config.yaml
n_layer: 9
d_model: 96
n_head: 3
n_kv_head: 3
head_dim: 32
d_mlp: 384
vocab_size: 2048
activation: "tanh_gelu"
norm: "layernorm"
norm_place: "pre"
norm_eps: 1e-05
positions: "learned"
qk_norm: false
attn_scale: 0.177
bias: "all"
tie_embeddings: true
parallel_block: false
init: "normal"
init_std_qkv: 0.0617
init_std_o: 0.0
init_std_up: 0.0617
init_std_down: 0.0
optimizer: "soap_variant"
lr: 0.00479
beta1: 0.95
beta2: 0.95
weight_decay: 0.04
lr_head: 0.00711
grad_clip: 1.0
warmup_steps: 200
schedule: "wsd"
decay_fraction: 0.862
decay_shape: "linear"
final_lr_fraction: 0.1
batch_tokens: 16384
seq_len: 256
doc_mask: true
train_tokens: 95340000
steps: 5820
dataset: "wikipedia_en"
Each number is 500 + 40 x the weight over its row's rms, rounded and kept within 0 to 999. Layers, rows and columns count from 0. Numbers have three digits each. The size before them is the row's rms in percent of the matrix's.

# layer 5 attention query, 96x96, rms 0.234, rows 0-33, columns 0-47
062:517516483460526481509511556486484506488501497481570523470490514560495531449464462581501543444467509540457511558457541479453509468444461510514488
066:529500543474498561453510486554543499531478545479528473456512526483487501446450515466530597485500521513524528527437485523513426504529597539416409
072:407475472513515483560472514550497506555440466535568466481508535555581538459504591532533501496453468542463539499535469512553472463545539533521513
062:422468394521501499420539500463504543523476606473429447528512422537472451492435485533469514521490464524497527603508530512502448480501501458534524
065:514476459518492473497501503392516501520483458534495543475555473478471576468536455608463511460500528564545497445503530494478540441495459553547484
068:535566560480530497463471511584531480454490622447455523524478435558520483421523514533531574451487537434468498454524428479467516512518553452489488
059:503470506569485452482411528501478525469522525473447585563422527495443548503516467453525459537469534511511529501479483454468530494499502579514502
062:459419453438490485503466508451505504581511512478465425499518590482483527454463543511433534498537483507461461426549483554506520444545591550497460
064:497468486509495525451454503538467505484513439355564507479528531517484488510544540497537571476518481436507510484455538459543487435524555515537465
083:602544557596506463481546516457483526505501480522531515528459449437479477518431466542430465498551536518529478578483449463500518518473520470518486
059:513528414480477490487467481570444566480525574622446430464437486500537467527462522558529461504494507479447446540456532531459475526545511433441521
064:538516495516516437481505513485460428469480486471521502538481555478529433488465566512556525522501531526520473512507438541556538459508470535422597
059:477417495476527538494419518512491470551523512478496458519525433473402459557469524501469429534499442494485487514499539507481417547518497541422485
060:495502557524500484490502492457510532531493533444501468530470432471546414504495499452476537441504576506499428562398461486469459536500531524484458
064:531450411506505460491510521495491478501545529508499507480540529554434531529547490491406544473607543520445493520521556456471511487539542457592472
065:519482503491521505566483430534446535517451565509517487462542503437491498414460466456495547521460528499607499593509505488522484552505565567525514
061:532463471428492471494476478456459428508518458522563478501462564481488570472501552521570491516475546524612500499534557502511459486489483512495513
063:452460521554505516474495499509466488560492415504455513502558489572488475508545537480482496562557494482415471482503558476492434483509437545461586
072:425539477543494583439486453583482516527438525492510476474457541543499472530578461526531470521483431509540503478515598493509509522544526526461561
077:434457417487494490443462493470439446473469476477498526492486521522515578565432478513410550549560549492507564551508533563537502477480479476498525
075:590504535521521407460531490481553512527575510576480496508518459534545519468476433572475474524440486491494553487445492505529409467444521456551514
061:562523514568488482517475432506600507528479491538520499498544446544468531510501525562557494534480565567513540559481450530528526464570480445527511
063:586473499477482514463503448533520565478404542405513514479495581486532482456577552556485501462516463440512541544482471534522496514523493507470510
059:521533472555463522561522480469519470488434530501510502513433521456439549509485488543523562537513541476573517474507540468504540445519518523491440
063:469413464598459485549455484482545526521488534546471498486546493464463573493478546502475507522492524486552482514505562408515396476514508506487470
066:536533486584495521479475435520522489466515506523575457482555485469533476458495445457553460464501525540494445510502463517509522453522506502475480
065:445503485515490485486536520500522535480550576506535547525573501423477571547557555548427477505502454521495527501481532535564549511545525467487490
064:549501500426554438539548521507519467616538506525512541491574468535458506544475482471429459517543487492492462500486484490489528485513514481540485
061:562481463471467468494483446545470500569468587467522482510463548506482506480517498499461504497461439570519523508521566552560565476459462497535437
059:465570476539505481409494553504470495489507504517569451479540512471543484530452524466543526504502444467466515430491560502484489474500489549470487
056:457485502540528550448459576506471494498511510530529584447526442431474498487469479523552576523538482493520517523405476507444556493515535486453521
063:480430426499482570542508470583527511516465510516517513486459532496512455474442509489442553455516435507495492490478471508444558537539469492484470
138:551522495466528498516459558570513528473567562527435492535492498505501515448550469505499543559498493528463460464440531537553600455464515438457447
127:521534494543524511456547542519476553501535442533542510468520490456573438554504577505509496553524523511429468489502506502478497492483455504494491
# layer 5 attention key, 96x96, rms 0.219, rows 0-33, columns 0-47
071:481531474500534538455550514545502502555499495485438551457470518621502470430494404453488509429496519498476468525432502490497540531492479521504527
069:481514560391469517528557538503493496511516463508543535486499440495492521453472535532486535518520469500579559562503548616533493481480527422513486
075:489471462453436562533470540514457507544469594539563501491416469510493519579518499538538482489495469447597498513479490488433476545542447414514512
062:480540533587470490460499475438510490575481478453508475476585493534569477569480536461401540477547463483512551483459509577511492467501536448543436
069:621530441529465426446486527497514479508507502528538502563460522507474564446464483497554568506488521528479483540486458542527514517527490420491466
067:442439503527438519584527471469496543468474502463569430520526526521523476541511556505553504447481530510561506478478600560526542471417511577540453
066:555499509472505471543459446512563538523517534480475532540402463561449443535484453492549530517511488513526472448410434458488588456462510547480521
077:487540517486480430544539489545452546509483518490489505469480535472522543544415496470530560428508527509451540539490396504511498560538531595516548
067:536451477454487443566543477532446492523494466482432557471560583537428570511558505477412515485483425511464472411466509514485549488556475473515506
087:529480518528544467453488454437515614544500535449514508538519581528476461469478533497507488510464492509504496598475533482479492494429525453472519
065:486552475527513525530515463507505506527417515533500479475594495406485480478448480547517511490498587609475499496469557495495504460543534475523519
062:495522478484486516539493450470508476436480439450467553436490473502524477490540426425544509543509435499464459530472484518440522540485483522537469
068:469486493531470487397546507491493472527497498525476535510477464486517472482457596495420464482543535456526525522488456515411427436510520536478472
068:483541562545465534505478555450440537557532571461487496469528403514459516554487489504489447513517486460574434542474536509522474479490530480486496
068:527560386467546484425485538460491494457532534449531498506521509483560564470531487549455527409501570486507484548509473554513455504482426482539552
067:559545568483468450422446450519505440484487584479535536473470495466535485473513529504531518464516527451612514484470480523533498451491529470526541
067:459505452505458434491432461475479421497528507472564583584471504514526419461557464517425509442468491529534501499573513455466501521453505478445523
066:503485477480506473560602550513454427486508505494480444441521511544511435488527574391474516470494479546432493548483539476512531517509444537510514
079:463530590506419504545504465573520462458536512530517459447528514449483475534508533547385485510525439514540485431508488492498496546509551470450512
081:416569456530483487482556531532458450475431493465499551534477430393505495463490512552488480507493507535497470475459522451529448594495482467567560
075:535511514443554512565471463501527541578496489544438493485490560479515458507425516519446500506479501507458450507503511470478414520507493521586493
063:478450476581471469480493444547514544493508519548547478548530493507569538453522490563508512474536523523536451480524587515502516511448422461502510
068:466517558497447460503567521535463485461508422506552528498501533533463561537575479551463508494509498492503482433482488453484545411495488520540445
058:462461548452493426559536499470500484491528446593462505476516516520442573531461531548486556502494474522507516434498501543521517467538458514468534
072:532548445517515519547489510465494470510364490536479484486477505437475527509534535503410438515435494507528472414552514553483491414503501411485516
071:583473416498480468495492482494535512509523479526532542464605578562507542493523489473494580534474557471506533530479586495477446451555539566431577
078:496555484537504498448468501524495514556475493486570496529531443423571453467471572527439491492562488573553502484507516512498532439443451445448477
072:516445477522505476444501419511426555425518515441560488521534478497594515399504508460541520463452607527503484550488431489505388495477501537496449
069:544488431512553462491468535538508501498484587518590550546491475454521534503492503462471527505475491496536494608452503537492533462435570511522430
066:538581468506528496465465478573434475514499469517579466525511490539522509528500508539517511565444510539503467472515515512525479486452505482410540
066:510469541489502583448549501495482510518506458452504508519483504524457500529466437501493477484450426545474471504531492503496548525509480476523434
069:513478511548468496508604469512449443467492591519511491455524504476538589540467547510535503496450524531472516527511463537515525451554546403465471
132:498455525507575544379480502504515484497514551525467510479455545444439443513456463470529459462497479525486432473425517483506541541453530477468468
124:533555472574546496429456474454477471509501497573535510545534537498531466466517513484479494529491511494456511600476594434462504469510513576470494
# layer 5 attention value, 96x96, rms 0.181, rows 0-31, columns 0-47
088:479501471515508501503535541467465506511450470502498427492500533484536546389472474471501530533480418483438494538523507549458481525502488519500549
099:554514459504483576463557544489431551489518455476489549496540491473453466518464492549501428511537494507474494497532537564487477497534462513563526
087:483528484512496535517442384493494518511504531507542540476502555488546468500547466548529507465543528489542554429460515521542491555539482428453537
106:503511492476486515414543407489543493508451528436515486500503474559518490455543501489540582488488542481526402569538575499508529559460482517469484
097:563398548494528531538430551466442471507496468543524569527456516514500500547590463501478493473543512468436503455466499490458510486500454497459486
087:476470468521401458426598532528479465502550460444523472467486522542500500474415529493576538528491494482470548557444495552542506506485449448539564
102:474480502515490468605462469512460445508421395559566487550553449480495450573543567500472483467446502490546474448516501533524543515545459477546537
096:528489538510483443528491546515559537521560500531552504487459514545448451481393455512492511510471449489511469488513478495424480530434487468499543
093:475446523527497435378523509508589475521483513464472525547468472495481516497469444572565502551441485464504457512510449508526479511490605558570510
089:484495556461395487440493534535476524478523438461576448497449527459540516523483540521513480552509560504464499484490491500540569484538497516408517
100:499515427456435455476494555451502464489535452432459471481599544532538416464480559562534486467504504563489445478469582471535480471474526544553534
097:475515570533439539557494530478417505452491521458543538464436498452540535478495500504498539550391471551464529536552460526362488486444494485514525
091:524462563549511502482505555426543498494479497458521471444455465571484544441542469406427520480501496580522451535557569511395480537444527460498475
093:457500552518528536468491465451467448514496453526517533513571558549550471551519444502474439449441523465524470542544521487482405502491503515523522
084:487562482511507492525495490474482492504491503455505452575543512517470437478470512547543509512502575516468444482508589508479478514526480478416576
097:577515471443493542467458477487464515472505430499477460495525466506519424511462549487452497474529488495574448465495524447464539502502490542471487
087:529484497443465631560500472567543476521516504498498556498559477454532517508453504517433511514428449518555574398497485520526594455485473462547468
112:506461559441489539501514532505512479500463557501459497508495464513517530457398519495464533459469607541531538531495478489427543548463463486484483
085:488407519517434509491510509504510514499465495573507496542476546545455517511504498562512526534449533503447554481476438512527562503565495460551411
085:531482527412478560499479538558481512553515508529504529527499494548492568531548424427544531526554505447484477453504489502420522460521520473438511
095:523482528505440488510530518463528519472566543501517477441447460480531473453464465490541565500536563540549493510483524528425473506472511519484526
095:501497473554432463496525449498509496496479531497467482474480481533475510510503446537435551441549530497509479583450522468510563523490505486430489
090:501614502493441522518563452489583521467508466521509570541499498525565555493558488536469424479529418469506510386547545549489507550444493452442517
079:522539502555460479519489515527470447473503483482487422506460568544506535581565564513540491474484448539502538482477471478585411506428517483451477
105:458543497542464514442574488498523543512517452528498549508489496482467525508444508498517552485570538480467515493516526592540528513519422527578505
091:485545531485464513454479515552524508480531424496481520482503505457422437582545497559455438507571540425516470494554545467515488545471421490507496
093:541553471537533450518461513498555523502503531508461519426508434490509472511460493508554487464547636423562463539455506422455422549491492577515514
111:570493507447537533536476412515535485489518518479498519543437476496530528529534519463501518545435532465598494496482474441584549464503556526439478
091:433552501499439497446470501481434484516564493499423483546538501450463455488503497481546425460552488524554473520557489530530478521552435483542554
095:544473443558539555498495503462493540560500582459411447495430480498544568567494558474508507535516533475503536503517463515466470522493551520433411
091:537569450510538567445493516496504467519506448466514517474519521466543522475490489531585449495530487514532420549562450565449539523547493479517526
094:545541501475466484505515402516457517521524515563515537466460552497502482492469419497504468554499455569579564486512473525550566465458506576510464
# layer 5 attention output (transposed), 96x96, rms 0.17, rows 0-31, columns 0-47
093:525452482514532552536488555457532518480459496531496505498527446516522493503572510506489466415466557485509421497552491562420512505494521435447451
109:417477498530477591512492489533491497485486428504472455484476522455467528597472532529512462526447461514451520493493500505467561464539483539507533
094:552492499475503572620478506447561507473510467488513451551570494534497502534491552449527451557414474486468521479529499525526412464473502532528520
112:568591605514512446581494551517470456527476523491425459442492556394489481482442513448526466452491497500498504462429490445511482532588526575515507
105:439573544533471443487543514576472418434417522443500424500558396521497480482454521489511520517516448483454522508533541503536452513482455443492513
087:519495503518460484568519455457517542499488501438540533522509578445527495461509659462522548468522502525577455511476464491466537430486457504540449
109:427463453402475472500557497479433556497534463436387451513515543525489502535440552451467475507515498420411453519550513539439445535480503463462496
102:525528432501448516501438515491512469452491496505546560590443495420595553495493544525487509475508571443530519438486527492589452534528501494528515
102:511614515517487474412459542477428488509515439456534560481457515537537559469467470487458449471525533514513494436431541479456561503501494579470531
103:551450553500477551510500548488478485540507540478586530506498550515470522478527439496479481534483406453551500475515558531499489522502445598482431
108:430458425530450482541433480510526547479504509516490500524447521500508573502507494531486416539474447473578562529505425457493541506496439484468448
109:530453444437566494458464427537461482510470590477522497497489487509555561503456440595525542442421543474465532491436501496527484502519545496509432
095:539468487422460457527524464505478470492412448531515510479499480410544502448521564523517476469537521514525510460448471562510499504534509523493459
103:441464428492473465535497503507497465473540518572449499483512525465494518496464546545432539467477570555467519490548556575491523490553550503454568
094:481525506551455441548436525450489496538490489515540448516439514415573542597513484430540450520495550480407487475508541448498445528465504470532468
090:457523569492503473452521573485511454477467459554424513477419491451501525564493494433542467538515527549534595534496500540586465538457496469433466
097:466411475469525483525520517480536541421452426501448504462498544597514492484501470509531557494413524516495440592435492398523480512534500550527515
115:556478540457600465524470486471532478509462465394521518519438503461527473454517542472540557460443475445518557544455479518521465521510563534426423
087:539433496493500436459485497499546511515532490413573462534568504553523508485555524455437503504511451424451497512480476470481510474488499527505612
105:507513525514530468494533571552485506445526551492521471469521474485501493479569533535456496504481434534416594509498548451463500544579476537500515
107:543538473397516433479431462482500393532528511459549505531493500490542544478518549445503547484486545499532490491526480498545452466475543464543451
104:549505548545495431505493473550559446501506529520511473514522547456512446497472515496503424534446467444557508538501521444542453535480559467467468
110:595468466455508461546475519433540475521543445554443486507560520500470598493525481481503488512589545479456534449427562451529446497596455488521495
086:502482496529462460497513480445479492551464533534505510497491486530523519555460459466512522527504489384445548551441487591499515519572491449518483
113:498455456544500526565494488490506493552571395493546454500556574556497493534531548440516473501534451534505476467487551519446489464516498502509473
094:428507482501402452535482516492480480518455450503508479507462591545460510563495497467507513544546445498545499457560566527570471546462470534513583
094:482545508527433513464477491443399481555502534469455454564468528456427487509486530394497509505551505537505558515490421452541537549461531536448433
110:523493538499551508523590476509540487475532509435475529440566519550565467496518442393454533490502495512409499488537500453561543541506499500562459
099:473518435527492486514496566549498498578490427579535478495535483493448545567493535531526458522579419481489484446562536443494509445527451500519527
108:445549505533520546499517562525531482499471512484540510491443419501550434461493508438539518471462562490515541542452448468501479498515532472518564
091:473524449531519494449470489543479554540519487522446465519460442498510487468477477472548502509468522499466487403491527420442503510525556550506453
105:510534456514509512460518538454483458469476479428491542480525472527520448468404541550537435494496530484499502535451445469464491455417447554531524